python train.py --n_kv_head=2 --d_mlp=3072 --vocab_size=50257 --activation="tanh_gelu" --tie_embeddings=true --lr=0.000463 --beta1=0.9 --grad_clip=1.0 --decay_shape="linear" --final_lr_fraction=0.1 --seq_len=1024 --train_tokens=739400000 --steps=11283
Each number is 500 + 50 x the weight over the matrix's rms, rounded and kept within 0 to 999. Layers, rows and columns count from 0. Numbers have three digits each.

# layer 4 MLP down (transposed), 3072x768, rms 0.0352, rows 358-430, columns 0-95
392470486526511398452548522564484539451448512466504540517586437499518493473544484426419518604443487578473476539489633523442487440465545577579557564498475484462486527450560473587438484457422522481470464501492582491509584503455468379440439522458498466491474505494511467519492585449467530587
465414534512433495482543481518496539466464536548462472539430525526559424536442490544436495540515567451559546502508461532562510499507499529442535487518458527478490521450534527510527557507501492503500525596539473532571552462504503460496507503474419519481576540505529545517508454494521472504
416532581571457613553477417421631502518535476483526596538518569493547523293421416454486418493492608509413503449511606575521551514432469544441519616562442580541523466513608557442528501498481446404493532471533522585540506429511502529455516504486560543490476569580394593499474595455558452448
529541436494437451457583426550418553476450435489478486434549505533568525469426467411433584583496445454433491456402611441576529592497482466459524573461465402515483575506508535435441449538440541532500486488466552439554525552534446399537498489528486423436579483541514514561463549469505508407
395562552469512433508474506490566531500484493495488456553532518497542450450547509461474567443488483574462489513531491432510437542485474408492459540569458555482567488528469382507485488469544506481532500627503513478521403543507450502502497578574542504528455453511478562634546480533463523502
551460568496483490482520551541507547427534573500430485460509553483528528468519509488619494494500537450500539468488587443479444530429554356462454518524501448469474477485524464456507436498544513604444434488480413452526489580596497387514521521484472483450418563507505612422490429467475454405
477508381581553529488459547514600421502491594517486566416523469527370445465476401527480498440509508532391534475538498445505466493523469554429394439474505565630574560486510510489446517451475574489450491508477429506454547524469567444462519410530428477573429597621418564542464565556557565445
517489514498484498485520531495427495485422521533432459458486420548521462513425572450493513510394479502534527388528418488481576475560510510534433463526447548462490484504524431488522545513513491472580561433471483486529424428496565445509477479523605550511503515521570453502511533456512457508
461540467535455575572474513519535450557531447500549612566505638488515396567583453429585499479473550444511439403482523471565512462500437485480450557501504464525524525348558463519458520566484463404657416480552525466571374500471489467522543458454558453456464451466444509464448450645434510473
437515504464486432411500457513491452589472500451484505583592474515529533507505482523493414489461576452501506583460543463444569452470495521483569428535507547521441492460551461547436464515513567488417395492460540478505489430425595501557567452495547425548450524489361470352537548409551521560
425525418429399461579588592441522476488510448425568423471412442494491530572483475490466552495481569426576515538589609469492558587474461540495508501494495405460475543552427510476481496443528546391483553486497509542405537500526431532482552412474351478472474496544514467635457452477575470547
451453484525421554468505507556451494484471564501521502510518523462539506487480484467471470427585564492509537557402496456495441586453462525470550482546432465497385429430479506546561530462491483504478471522465514406522563534533495512506512491559540566442473527432508532424519523486522445491
630472583525535485457524557502486609494506426529537409532379478590470444561532486526490445527451502541564380406490526474536477480544441445605509399504476526448421543385435498573424517575483530571547461518558527399451545483527499502543486447487549554430473479474541443494454475641466610542
511505472505408551457496447522439486488434491568419500532490533541426488531503521498430527469414459461554478500450480470513480514532535478425438507520514514519537511480446483518504536507444602502465541469506483497506500535447556474434473512434516577440448502514437437512548521547537519456
461511476517487545489452535598513518526512503478563466434517451445504475548454449454515489500419507576575517511490530487466507496423517575439581555539498506550486501487450514495468478458449516511467532533479420531476461520546418529611558474498509526478483564517479553488520527499516434466
514469465485526556529480583496504495520561543445492535481550456430537524440411496561477513462478462530518486617484453528573517516505564500439509559530493567425481475397433471438513593434527478479531432531499530554461421379581549446455510507461507443477468547498499455511597468493366497487
495515490539390455598557458552533523448458569514531505446507450413551519458464383483546576588503586492549464541445443534558457430440518540476555516469563583414540540483555468547517508476548440548499538509504449494499507508522468525565472511496507561471450448563502489545472449555514507487
448470505570503496540504573474493596477564531553482556547441535441531510451472461530527514500471502515450467476438514516508472507446493465485544516519524496502501546527513527500438421479538458452543523486503505550445454506485485392526542502467500498522460510510448524479469491584574497533
491558591490540513551480449512446427561481534455480573480536537473438503497510475518532500476552488450488498500438506562476418513522503506474532488452580487510548496499549458523455518463517511498502526484430518505443497499502482588463486615481427500554542577492451488544556478426409452491
446482498528435472622445545570528591502493516422544504454478487457589512525418535458548526577530520528494454490462500490551483440569439440486499522538463544432507547481491491445467592477527495529494584517500483568522485562495497479550487542449439627488420463538509538396425570566534462431
501487485555426521503590483482472480507476467474442521467504484492473469529462544491488523479533491523550532558524500525469495440519473529540518481558490523492533511496437498554496546493512477534503491540482456481485528550513433553505513479564521484511471470522454547470520517504450562455
520401485459460417500514469466402477492554474503485423449507431488519542445548501489453512578595493463525412659533493464513488523450497493451534495495434439602536616570466449479506429478465589554511385424532585601503472535479592346571490476526481547513485507585596529497506456494451490558
554494459564528514566465464552414465474484508544567622533486535518547549567527494578509456580460466445588487517505506471461634477536539440501445430576594468619503527422514577527459579528534499589552512557482527482476510450524522569549534521520522468529529479539505507474453486487507521491
532490472562468530404436467503434485474483543603544488507535493532486442516575430447480483515537537576508544483481450434529422522433544544499483525531474490513459553416418471460501462572422495452526582511515447482576472516528573429497444511467561579481571524577540490524488480463483442561
445401507463591514472515450503386439458541441555519522507490417445444529497527504535477513443497607412485567479427524525518505547561540508520448462607448533488515464526490599574435483509478505454464520637553465554470527502439517505621411462445485503440498530522464519486528599521522422451
473498530397557583450514497330507541527517403507411485480504537574382545504441532467503430501519474454619532463480409495466496514479601524437528484474578464561469607479492547538473541530495448600508491541594442501548559627445508448381447465470495472567607492486547545527445481425528482444
484535581451453460509487496479516443440457473514441484505486446559538493541489528646467465486522536576480550482405420417561532501576502435455540422591537426552534529443404330555486551586480512411570462451487343519544529418503638484500492520416565500414502470504546421415456481480476481543
527494464506436551466513517378545526531446521562465531462489474505482545518509447537554514398548498528471545461466516393506557448554546484549525522507536488520483413545525504621546489462499488586427541613475433431524505434466484425566445470453446510499510520552538471495504566562493536489
491515472447542537477549543605490551535542444473591470490406466408558528530473499512514551472540418332567408522467394527597531548543478557522501442540607525570537505517471526585503437455518469385400604443525551570424548557486549449509547659480477480544582387440470425555466447456533526699
449525423529427509521541445539464487541470383471483522488495582530463478547508572455478569484514508552517538431447502452523551524541504532488548530462524582459440560490540443492588482537498480592485590474509500505495468484571549472551463514553496577563476426437531534501408625487625514550
385532482461523484519453463515454452339467467460472496490483483532505485553489454456465547534453501495571435445481516520462475463544520499573563447459505481477520440532524499516449500453503545443470533513462530484499512462494535574502476546506480408408561500626536485492457491599585465558
446544518467506500579367462598341365434482595494560508443565449479481502472466410545460522481515425512465447500531484536443512524558545512527502658519551493519506428517540557533520510572563507419463539542485523421513501605560462489538461548487447402490480498543470490550453503422505530581
534547661513413484509514493464475566653456521447433533556446574423512449478527570500470522515483453551532601494622420546500478508531489507529526479513488470496546544570455443436491429416532471465564501437562518503471468543556426447552399477488520506580396488516547543478490443561502474466
506566414501527524475455475557440532486535494575530585445569507550463443656495529471469532500529526488504517508444537459408492505560509497515473510529457568412510484469485434484499572513492571495510526510475526516473465596493512589509504494464514432465488548596477507525524485585511516477
423467496442512522530520501491464573551580617557402432466512513464482480451510455543465431472476491489481511483471468538537527396542484519507477527548477458483430440552510392363422500473576468496428556546612484486577459551535507448471527553499433455490442481544527478506423505488525576576
478543519497548495528558530454476404515505503475517424496512522520416480482549497467548504559488517453601437487430505531455550443526549518520552466508475493518520491490476443523601538522424483515442506407494497563492543503468517637550574557473435492491487465621458416547430530484410552393
534544563465504411456554508494604507524485529523504594520534559469591492584522547564506509517488508398465611518545424531551599541511495453494476506521551449516525479441421565479425492490411531408510517544429399570528590495445510461546535400441479395511512563537576374554497448491558409524
525558575464488560436475460488551556531461554458508478460465559475496435586526484624415440476594501466589502431581604503544574479478473620607443484481469523440430422474512420548415514556468476534583482586436491447542559563516480502580564430505498461519567427449464441528549563564498651458
532618595398564581510509553455479525600546477560463469549474491501465497539516408440513443452435563554506548499460474534471508431531464494574561537455517472569591458488490491543444528463498443440451537512555510505456538376516508460472489551511582497496500372508550513455558492477465511537
496487512441445550492523488544550527523490456558383557502471509563425506518385388491445572542449435433485524445425463448384593563496531568511461523535378523495552451535466474508538517526493445536611480530574513499514456535511439453516559465550569508446610426394473505559518456504556535613
487496488396563471424479488535510520498478562456542451450491482491592487527490543551507463544555505512482518509483395594492459486495513506500517447535486647512464515451413543524502501575483494585471461407470478570413522520525521565481513464470503525540505426475525496421523482467470565533
491486458374526526479533530512470439527473528524493476459558478549407573480479466538466548559489438482531557483504551510555550533488507555435514471483516423492534512514396514564562493480387516484493505522577394523448412483590395577459544558452497427455511464535500521451569544465498480479
488555457553506572509493420527456505527534433495404486462670513460360488426486435475472524525453504574462478430420496447515427454490458572546471512465579560516537518541415516431465587420451489518565502487506500555471566568569542578487465426461618506438453489542500505525487459540450527553
542488486530540492529540503569563564454470546519508490505510499480544481532436488658478461434520423566509501543400502523491583499538500508553564409501526403556496448484456533444481445486510473520493455523463401406394477442527499595506493377545494588523443562456426428542494518501504511427
493473482488489513481470522485511548504439528471534576511521503451398541478542362501581455544472490543481513556459529376526489564476435478541452530589477422485497539494561540558580459500441568523510459444490460514531492473434500561464456495509543543509447486471426540476547497463524488487
560431429484497496501474470509489564473466461522477485513473540521532566560434522489445483523506499455467532486468497497512492461469515531516451481524522549496454589455580532540534534506472514586497514487475502503470480524557439593537555541545460589468436406513488568553518557509576409552
483579547459496531472502506504500468525520520628527399483544430528505487545532502488489497555536578546525573457468460546435524520569516591467451436543503404486587516515539546432524522599521439489466456395486582397489428471546448438555527553500591506400537430444543475557611559429593556501
545474477413491463466477474502485523527558439550569424422429559491590465555508408458543523538481524558485548506462410503389563553484527437521447523477521586416541584514452459451487533539457545501476487597488438470536512501567521435513556586370480539504514467556557549588466494410498540538
539438542540391566525561463526460521515539520436504442462639468438530569528450467467517593514509423489526477536503492497503462500518569536481383514463617422536587453506506492555491586457565553523529442505433488477488516521525547597490454547487547510478590507540510487427461512424498471537
495573499552484514537529545506507474593486451503498520509436551516483565505469420537411547468406563530496468500484450446571474563468505566494486503422455515555587549622464482538467490488483476489498502379500523529594506608513463416527530487569519541506487647560495422463606498509527568477
465478484574573635544420457576520447552584457598575541502563470616480563412492430500451426450518540552517434474496505443495564461528472508473505527461482504561451622528551415446512528508484442325546413474558500448432530458451448526517555583455575538429424583500494470510382530538602569422
514597488470575470488532418642477582452530592523450527513503511678525511498549543564538519497430408452577496480487437529487469514437451448540577451361390426520494471553472630552553515490523523622491437497525510543385544421517489630460466395409562599523542593495450433600524517558604423563
483461518460542421468562493478481509525478518520546524557567501481497511520528498512489534475482500453505492516534537458463507471442487533495478489583455466576384586508475498484524586591496494429467500545546468522571483466507479541510559488551491561554501435489538526557497453438467493477
523458418509439444404507505522518485581502418522551471466547555502578574509505526499521545580511491477507411504488433469515510466427468446547498474572525520490438482536589533480480527555439514553472534449435558450507444483447526557587519586511480481436572509514558498526548485528408514507
537508412512411478401509500466461496517536496503547550413477524458460533417503485513551510465429612438471592539502518495527568444516539537535469571460490549488578507604499514502503447512483535517538438512462550468479495525440584356553468472511487527571558544445418520547542535525455440519
520576560517501486473497483570407439557572542446441552500500436380473508557516454532531384501471556462515502491535514535496482470466613398529526494539550538471510521579523588540510488454465531564487395452511459450644533513446529498537490441546524503524557532519544410506502498491601405447
439470512552493551612498469433551489539417484463479433504483580486561484523462521477462478503518502525539492478518445490473422541499469430483454475471469500485441458473492487531518558545445557436518488482461538434549446502487470517479556521517479479509427527582469432510578495511572498511
415461430575515556491460488561532439560494527494517526535469593548491512462494546517489444471594437477524447404595439473504529547413509405326529487482526453368497397530554510501593572499343489408578540552502508506498550535499397376562453464406554545479491453563412451535561525481483413541
502563436528565461560502499525556487490545528530585488474406478524530465559479538445614547529557503498453533467452481528548583458535547480467482450432503538520588446551609446450555534507528547509545497421456500559463443491424509456475510521472558562555333557498543383498426531531486503610
502533513566593498527538488499430578575576523444493445493480471551475542557506581451431552424521535559527466470557390423518504499594561582521503467509488482455533453484525484421506554568538543445516451517416502456497492407453516374529503548541575432492472442490483443457490485572453547540
568479457497500502527571518476583504529492484514484556578502524499587459410407474495552465486521540445501490478424434489481530503433508433627496535487495394528435421443530423513465432581559526494556655512584465470559540565540517396491512544508551489448486523460520525553413478513581542523
498487511464589434485423486482456489507554488546542558554565465514410495495576491502522522391525543494492547417506468550504576500551443511429463485413405519548423506551384556532487483518497578446558471550463505412358516475513500388422528538556554528426591593489477540426412545442547554532
481519531492496580467479513495524455559502439500472495542445496467491452439477479423466558525504519514544502473480501419409471495494485594593527549530478397423459480476517493493506461577462478483616513487486515465522471608423536486533464467474561383634528514489462531490405495526465523506
442539443522473550560578454493587470474424569474576522487421507471566510467433496529524499505523543527606482417518544513455485573479531512488557413464550486505482540431505518498565628535463479571497507424450525497479498491559485550584521406462585493507500525471501415459526470480490562603
549484533537500486467417506525502517532400530513529541437481540508564502483514590512550525571482490616514497512446524438578521548538492536463488458488589480480531442511541524518531457431448572490502537506481480513480457430420568472470543502522483527489517552514549563466498511559473495464
489510538497461559448478482524474500391557479610499515525502440525514459476506449519363460497500513548562465543523508471419487501477504494519534543464540506475464533475523477531502537454546515434497528466435558515534533458474510445539433500496476500446621577537557542446482517450548538490
501614565508476496461572516532388518613520496526477525468556504506533452498548532509475639522548521470535443451448440441508493486501644458531528559581586580480468484516555425422535522430534484557545527513499461505498453479501505422451457467511560639498487522455525398498510480501478515538
488483433530452501581613534486538566491494541451518511504479544505486521457461529500466459477538573528457487476523458407517373463500518490501534497456405501462592479502492572545503605487513501430465507533568576525473409457468609604398501530466471427501472535451581448479533522530498562487
481540438434554542461530505449505513514563460445473498463595492530534497473438460418524535460515571502431453440535588486459481551552580584469517539512515540506500486562440448484554570423538532527525478508477483508512438511487442551431498519457619547520534462424445454613471482503555506461
512513560543490534426442471511582509586412509527560447591490483459569573455490533432569511455520527555503556522408475385532510510467563545573491509453562611524535515466561415434408440479446534532488578424533531448412533507575418535484612523409436397533429502427540542355483523536419480504
530485492505520551456570507502478490478476443585451566522521423474443511530496394442483542524526439479394439449473456428524551491528515424486616497449537488437451475501520474642424466514497456513521465501449545555480448536545530469560523439572508547531523440565509477492538500571620489524
388530477426549537454482523442490462513452442464469517503515442474539497459485525414514533492476563485500604565535455499439430565537550425445491450523465543524622501571511534413539541539540483480430497527452548464513522498508380434436546484485588505463446564508487553554554474450510551487
485418462542454506452548471385520522470514501483616572484514557580440541556446497412504538545457490571468467480485442538528578571499458459401563520572435574487557543460438477574505550477553543504488553482533536502497529585504446480484394445431542490489519494546584504538472553507551435522
# layer 4 MLP up, 3072x768, rms 0.0358, rows 359-430, columns 0-95
553461422522501535460478491541522505525561448503473581467509524491503572523531434457584468485605470491414473432470515493567532417532453532552496466526475480516467470530518411492589490507482452492461481551470515524425642555461559517491575489507554583568462399457500510481485529384472512520
490473506515512562425585487532437600531576535515452385449516546480417528513508459480458540501546440370504440573502447437494505497540495411502472394463497414577449544388545537476525477437506519570516517551514563497510586543540556528473529451530391540480425404419599506479567499540431526551
454495439522506545542462607528426462497643505502498565478489569503475498440495403406403491456523549505446562497576461509448484429470471541506496475550540573648461440467540397537561477555433479544468439507497523551481587493410570458430427536463558545521422467529517406511485545575494505507
427528524506490466490478568483501466438496505514470509464441510549426511519540442505524469471548505414480465381653557500546472474471436507530555519464464531497454488656439563550497532558521431357497569525459451518570513397472568477503486449469564554502517501488494490423580482449429497565
479464479489492462507378546504567430513458429525495553500461555504500532470556474466553496455512498549431498412522564550578537569439543468463591505480526467430487412450379506322520467497426538510445437414524448567594543585484527480541543456484504484424496499423572507476410385515476532511
502377441551472591411520492462522445517444418525553474577434454559481478487490576570580501604503509416452576472505525512493475523453452504509434507487451451502517513480411515587497451409456517455527488592521543564400478462498592478517538474428485533572511567476464402547526511507517550552
511495464491562582455456486496506601478462460544519490502506514526406493453556500546511533446509494584492516540525552414465580455553503525539523466501584431537527555487399475554492462511505538519505566468548601542443523484490396423490519440511581490546492464510467612446486529478490528534
355608568543499421404546509488559511524447562572530420540546503493468523487490466481474609455514447515482477450530452492472544610470495509473514555522425663443560419452502530461478474529515417485536476463503453478408534491520580468437441513416567446479420412465522531490538551499286568486
505549450575425525474524497520580498531505563402470557505469506537441535491528528528544488528551519582485512396549520537539506499453465479542420496468425496530536566456523460493540515616534530560573447468561510590577505433506522483459542471486506514437462586439567507462497564524486543614
529621451504556470475486440622485437515392537461504565497441391525459462459562502410546466517539508478427490480409455413373460512464591415494478501492424552493501533497389439495488511453427558555449528460407438638458476563410508496456472507552539542533449533456550554497516533411533470486
462455465513568414538567480524471570542480477396543562438507498408484468593579441467479539611564447423464507451522479553449560376586534483611523540496424487567516467505548460475492519474533482444466499522456448440480459494532437471550482452553477503559511409535367553560469474576545607604
428588419492561530563507474636509419538471496424534534527512477373558478396559587503505535470580536467555598547493393558400580572412522421505500556528616517505514426508478499495533531546578477344454417513421539598584498552408440563517467488538462434541529491504404553445453629322434438474
497556453523470509501442514510563514430522576353505387457498467491536479520473531493537446579528454463492425493549434491476456527574438547484559534472434520426515471515556496465461465543457417481522427538469497541506571469476519503535526555477497524518473442521515534508477519527434521590
455532499534505510423525548603514555564522498445502511523433510436548527470569490546516561482535500482494519402487507561466573524523605411507491534480463455465548492552536540417528486480521487544505504430505483583523545498442459483465556490489518463553451477448473478526422594489521508462
523527469493515527443531551527529454371479521433557437462481499596496374474462478384487526445511475448465503482574529497483606541537463495536528546673537506573467609548485556435470449509417451432508503538622566459543539485431455379502504541488480479536570497552497580514464545498544385475
498391484538573500504498408422550484524525510550534477422544526560398531484447436482440439518570448508513532445453567483503379455568502570485582502482418495482390455451505424526583510491529501435535483516401469551405649436518575503480515513491550608582487554513443565464521605504485525563
506490493526534418437561453525497423512480481489510473395567507540496524572525475486483507549468556459481500554483509508507496479495542526459545411534468514461529455517479512464450520464437490499450514525575460484466508485460498578524449483495510527526512528476591574530480488404468509535
504518426484492487548528498449482521491538565588464427474505524523508496494511528503481502523524491520445538461576515501464462399560504521502425492475463513571466491457432504429450414469453497446532450512467475474450489468410536480478456520582556500477507442575526518488468508572470505517
507464480582538434475467481485455525566516492468560502507488491385486494536573399528515513455424472453480506454493426511466406465487545526506536464392474442459553490580458520501517526523505480515437469453457480522471477522477487473499504426509572405536504511473506444501449545383516549569
459425515488583556518560517552478563445461457512525404517478510445523516500456398481503438488444518506432487474523516432456502541450454584476447480506449468467510502551463454438508458484540490532466607439503510527543522430456569485507449467518447486497512487434536469598393475494528464566
444603509479549472485469622662464487485483535471520519535414415603452424452406478453466492518564468473446615532483487455481465508521465488434445553573486472525457522505463522538492389505481444486493548425559548442421473504494525506500390468489588485520528456500515525477572462365514456512
490541504490519467485392438480560483438415474430483440467572545435486440489415549538527504349430520525441597514564551508396463501493409444452478502590539466493456511426520449342499508556548589412540491418556495575507486539468466452461538514436516488526514521611466538409513533580570527514
537445524508589404467558557494536531537502511505481505445516423569465523525437532589470525519546526575504479511554470521514480533560530417480540468405479453457436437571493453563628423498490514580475477478479513570509522436402524404533563461554537463500504503492407401573488433510557517462
476565461493433557500484536418578540574425441516456456484489569509579451460529578498441452474529469510488429528496504578494534470510415511446490475551549469530430446598522492494480451568502507454588384385590601484558644555487404504543513563483469505515445523560370517515438434495438520498
516476507509552423408525475490464518608514415425429414520462463489408556492534487498500355468564466442539558442454476452535506449580594496535513460493573571438499513515512414497505441484440495504515539535534577521413520553448538495469476525561550536500574455484470484431536573423504451591
428560518547494551478535511498485527449512503403553559498395457529478515422455386585510477563534495568469609435535381523544529538542540497501465569530518531494561455504444539483590454517464482567533525514461564478463441566542525385431489515424603463527526372410537565481473381431477525525
508544460553588594536522471525447501418538469507543441511472467506349495483409516509530498536620484575470519492497472544502586511534528581522553487452473486543431454527480589467482407541467472495492541581504476515490472436488465468485500523398556457546395479513461458498536516383467483452
429434514570503578463623507553412498538517475527528483518421591470437546425541603477438422354598515441549517535496469465486483572451375520439580373502496500572453437359434361457492424456457498532509447507463506469568549614570606465506457517436479511478504356538486615384530503340329501583
524560498529449426511464519577552559534521508573463525484507513521447503410441517387407572483498453561447456491492550568515451473503509536555458473471486543540489517510449566441439507486420533409520525521518428509545470481461565541417552470458621502480528454478422550468434481460388480507
536483505507496525410491480474496545611506463478502464524523536553485497440539561447408498487477500493490553514465501501504572517473446556543407545466452489478451478502467487499477497567498491535540497513514482501533478522501580505471540454519451572551500446413353500480429524430403550553
437414542545658524452563512544613505608521586608378533536489577521405485418523507531495492409479491515466417409503553494462456457529592482520552522500424530593518512568528561584505429524413523401453462611564470511446486407472537443464509553432497464453462591606529526565480494335486516496
472418397606476590543474516425559386627435547535457464514455453449451461452521514444442517479446501421501467499434579591509566487482568453560565487506452483503455551552573477550489506496497496458446501451501489462499451455410532471546437482525464539580427574483544473537588520517532493550
468501439522402467539469597462514475509492502456465533454455429414503521434477483428500456369424465415426520544478527522441548435602630446539499352454499637466501478428507468517570475510506427479403502462555543530383489483488560478490548425570516521592350511494467524422475598411619561516
426468484579487516550416538492485469540517553528646435427484497509490463573488550447568482524492433466487479482573520557572470540590540522499485541478543470500459511528573530469506513453487480497528428449517538534430508518534481468525539454512495448570481422524597402508417537423452520527
458395506480487565474588510507523496417453533530392406496517523568517547598516531380492522577544476497499503480533402573494449406503518559608425434461457478454463521508482533574510399514442521482433422523576470494559408484476496507482505483483529399592565418588520445549457470423584506495
419448518536459379425431577569508500484465601585476510400584523451449522451519541570577563412547501423476567423616508428457610510451392539437520507498440606553536508486490465469455448519433465530425551544526496554453600619440573421533526507483453496571479512512470519395584584466524529486
440441448505508510517473551565522487494631418515511592434474439501476477464475446468433491511532484550398465517448463593503460544508518509567553497488522475497466518559479461495526447444574549490502506593562459564473547463507568409507568525478477426494427495574508540587521454437502454543
478622483530358472518423484419564507524429561512538465501536424436427363485508554541437555440555477539452558518501483485591556547517587500563513527501547463517496465475414502485573450550545494518472467522499499531472592523486558487450499463505513474512447522591470477429525489547471471483
461445521538553579577491539526469516395582555534393519398386479462465576424589570534461616535495468479505497513408469490469525490532528473528460429472462500486448520440434522437462511483500457495481477531566452507500460450456366469543459511481517578476479493502485463473500559484581504490
528506515477501539534576540497497463463500556487442537582529378457445435447521537427486525442444443518538555509466551479494484590465508504484395487545494520531447453547458545472416506490491443446525515539500580522598466573465484562491539494612517515462535598497503476546466442490544556416
456443452592567552514528438571497432446499514461559402394429523513587397504523498446526400518479553532583501467438487460438475535556393500514555455470558479477416473486453476539521496488466505501600459502479568485582551482498519511491471447525523515472495562454504517561435540559560503490
496572513522589508514518555448506493541537462450472544427485408473572446493390423465519532462444428576562394484590449535440482440467460488453568504580462556544420584465413540551476520433529417472508505477493499530463582550451561500520479484479484456505474508539514491562407611417511481523
451477484467502452520483477604455501413469485425612481442486526459490531416483513532602537533509494500532469467535521395487510506584527536510403551525408541448553451475423464568577516448462511511539498499466590539552489450524552500517535576411435516512515576516495558492469481559426420539
484473569538534444469479507554453478495458530521503600433493515535379395432448452498471464496433507537484522468520514530494458526464473530427454459477494517554472510539540447531478449477409532582552434444503508521456509511573554453553524403406548528504431578466534541512441570528417544605
534540485474475580541479555489551514449521579454475409486508518491375483481500523499533478485504525602418544498547460596486545487571439501485526551540448511491489506536571526498536474435451596421504459495551485456587530493516456418466521516552573535431540439495411468479444486523488522435
518492517502500473501485523539495481591514556493433523522419567540483509457457554534446559477466480510517375465428451577470552485448457400511450408542526452522433546529459563381546535440532513502514455552497471615504474497449464523464506398472479580432430581530464494577479489554534529472
524477547527523522482545644545502519460446451502563581415535429454488426528517440536511537531448556467534537450559458419451495470456464500491535551420521498494389597583470516397472508489580492534596529457550494471504514568474470495500534551535471514562462458505496574549468501499530628453
379520455540525572519515481551570513481599507561495489461487519518554589552484555503463465404587499576481477424476524514470485337474498551529368471454531544438404482434477464516464551525453556439482492568455557491583479460498453486520494525509465645471500515424424541432540524428515430459
379374509594514587472522568516500466421585454483552600443478397462426458530454542470484489396510500580390556482508416524432470488547553468533554496482489507509463525425508507506534437507457506471446468566429513571432515438614496457492459431554483500556531428589445514456532516504563470506
461422442575425568464506610451514502524631409589477499552486555507448483475487523562471437399445473422434558380398389494513530457511513499489514520467493560531553554435457430443516515480511555438614447516589593603528581489434505487460574577420462468468490588478577405410493438554440554448
516543489506340667494478469498503567514558460549470491566517513452396546581540534507516492534417458518468502434585481401550484499483464465552454554479494513493481525592467530559508540614416505532554477603377596569464488490493496514557562534439481487461471619489489556466467516465484488429
567452419510504562494475550544577460481562537558472523469525358464482444496498506425480526518581399430466463467471466471492424463502528448463569490448508568500503394449576487463467467544533428509517538447575503502455544448435546479543535454497534415440488379522549489494510489520483502577
514519541543494426396546517502613475460468556506551539486523521515559555457479500550593545462506563486553439462500541519495376462525526432505436415583560486437500555511479498548595512461477444499463525363517454490523517517456491491458423488486495520506476507545473527513496533509431485564
498599530547498507510512665605609580471537555537481517432493574478452448505548372561426482412492533473487470416503484442425522485491405507562561458474497532540337533499549513470592482488525538466448591461548460474488448445403502460489433537570503461532461465488467461481507516361542584565
484455571575575487411415537521450446540497561488501574462436507506435527486379549550464462403449555494494571549542512561480428556520509593406448555450530509449501533495458503429505544410384511476464521511509514573476496443452528453523524481555553503499463487558418511438507514489495466532
523496525453510531448473527499563461530444508590505472465514480511485571429532467536475514527563530531452501524520504526483498435447527462430486448473500454574495494527493509454396525500487503508496537471445506484489547486532498496436495552436534458565503469564508449542498474547527530515
446520518524490540509528446466534533487507496423553561567545552520513464511563591521612461432449428414451494489500429498565566396509531457384537458558525497533508459526484522542486507446459470382593401474533461507674547481515431427428493458486470529502484448551516430444534479567546424517
536532567467403440453554448537499558464521464518437521513592436436380422478613396458464517488513499478440588529596568442527497578495551480527470470492396459482493421526384447476522424493494567420530486541568618487555539548523479462501540392505483463526491432533481530512511483548513511493
560596509588435436503551456415463456476471513515432523466530490562344504517491577488446484449540482500573518464478526465503494501488496581529426521433395571557499397491478468607455421479493491476421556523510522533505544524462528430455424515513459500529524530565446486508512525518513555485
521565559462456568477462470675540492465541477534434463510458451430512565570484559605453517333423492476465471542476526488544446475569475471440533391496389511473467550531591514531462525627508527553509448490490490554595495569547533470458517533519503514518478559546528588469503626472498464471
481523489498460552573518536475499496419507557501577487548560490408453467503506447495586398472517445525501551495493466498571558496459492488494478598502440398450557581559565515478474520515440505446544521443553538569655427580430457460500476517510463514449595599510515472534440492383561513550
513512512550437482506496497506544491510458543544481477488544482480479445577468501531513480555517456512467482491520453535472503358478438485482526527434586495546453469523481457449429493492517480446397466511528441510589517380572500482505463492461487516448500464525448558484494514446467436517
567508445556546516555517545470510480585483529503382558512394479556541424549461536604428553439391469487531514527496474552539505485500414452460635491538463488528478525505507538457544541504542496489453506545589526482542540488575503508542524436530485557496497507487477496495519524477478502553
504440523538497576465582515506510474563522472570597535465508499470569442505598472488596540553515532565452480486513539523464505426472500481456486511540477526606486448470473463533545462453508527454538523480454593475504491462465484438489437493481503409522487474547518503480527455566477552474
457414508550574501461504515569449471484552516514434497479448558509535431569505552434470547529547486499521546454450521491483535516540479493458521515523523505529512523470529523524516480512467517505531492551481501448510496538494561470479491508421444524477473468527407550506510491443520546475
513467466518539537496503495526489456404544517593485498522500486447512464549405451487574420521498478462406505465468512486479545573544521524510518547469459416522562469438503525575553400556465511468436457558527522472424502519489486453562538521538476456528520462547452505469464447500548423412
573503534584448437456544518480551500364444530515407466512456444531552423477400467566436404535457497480495504519472538490535473472581443421557540480571501447484454490492489377480532552385573467555562506462505521495530495595520412502501509522603452548474462581559495572504546502594516568546
424544522610530452498391544413533433524556591509464504474537596550512581527431519417554488529524452515512500481497462524592488543555486578514547542441530494564553481490501453470403526495523491447543553489592435590507432506500455531442457512553425519489502452495525514534596552476514487564
484562452562570538514458487503462558521469573487411556464467551498509504485517586575602500464428318389494455584451398515562532494405568528402568447530423591569425494535445440492517512506444477496460490474438443488458480564474499530505387374482550560519520571438580463553633513451479430607
455488467520506394548448497479586519525484575470581491443490516492472436460513529518523546526449492478493497496440516488520543492555519481430483485539498471501536499445500474400608538514562520504484518372546443506581569461551456498449432504459578559522494500464502526454470534483450572554
491563455591505484515535470580522456495432532466693404510528468447398461465504480482510412479547434480437532483476506488450444531489564503456602537451502478507445513498466487513584453511426528489557515464570561481520493439523549446459461472452461482491545486579571517501450535514367420506
448467481550469511537510511499544497474563508541424461508514461522526484434522559446508462487540499422450486502491477444428453534485510571490464523436579544424413432414540467451461487478488518482497510544509546514491486507444442461532540462487467541524544493509460548522460476478530595490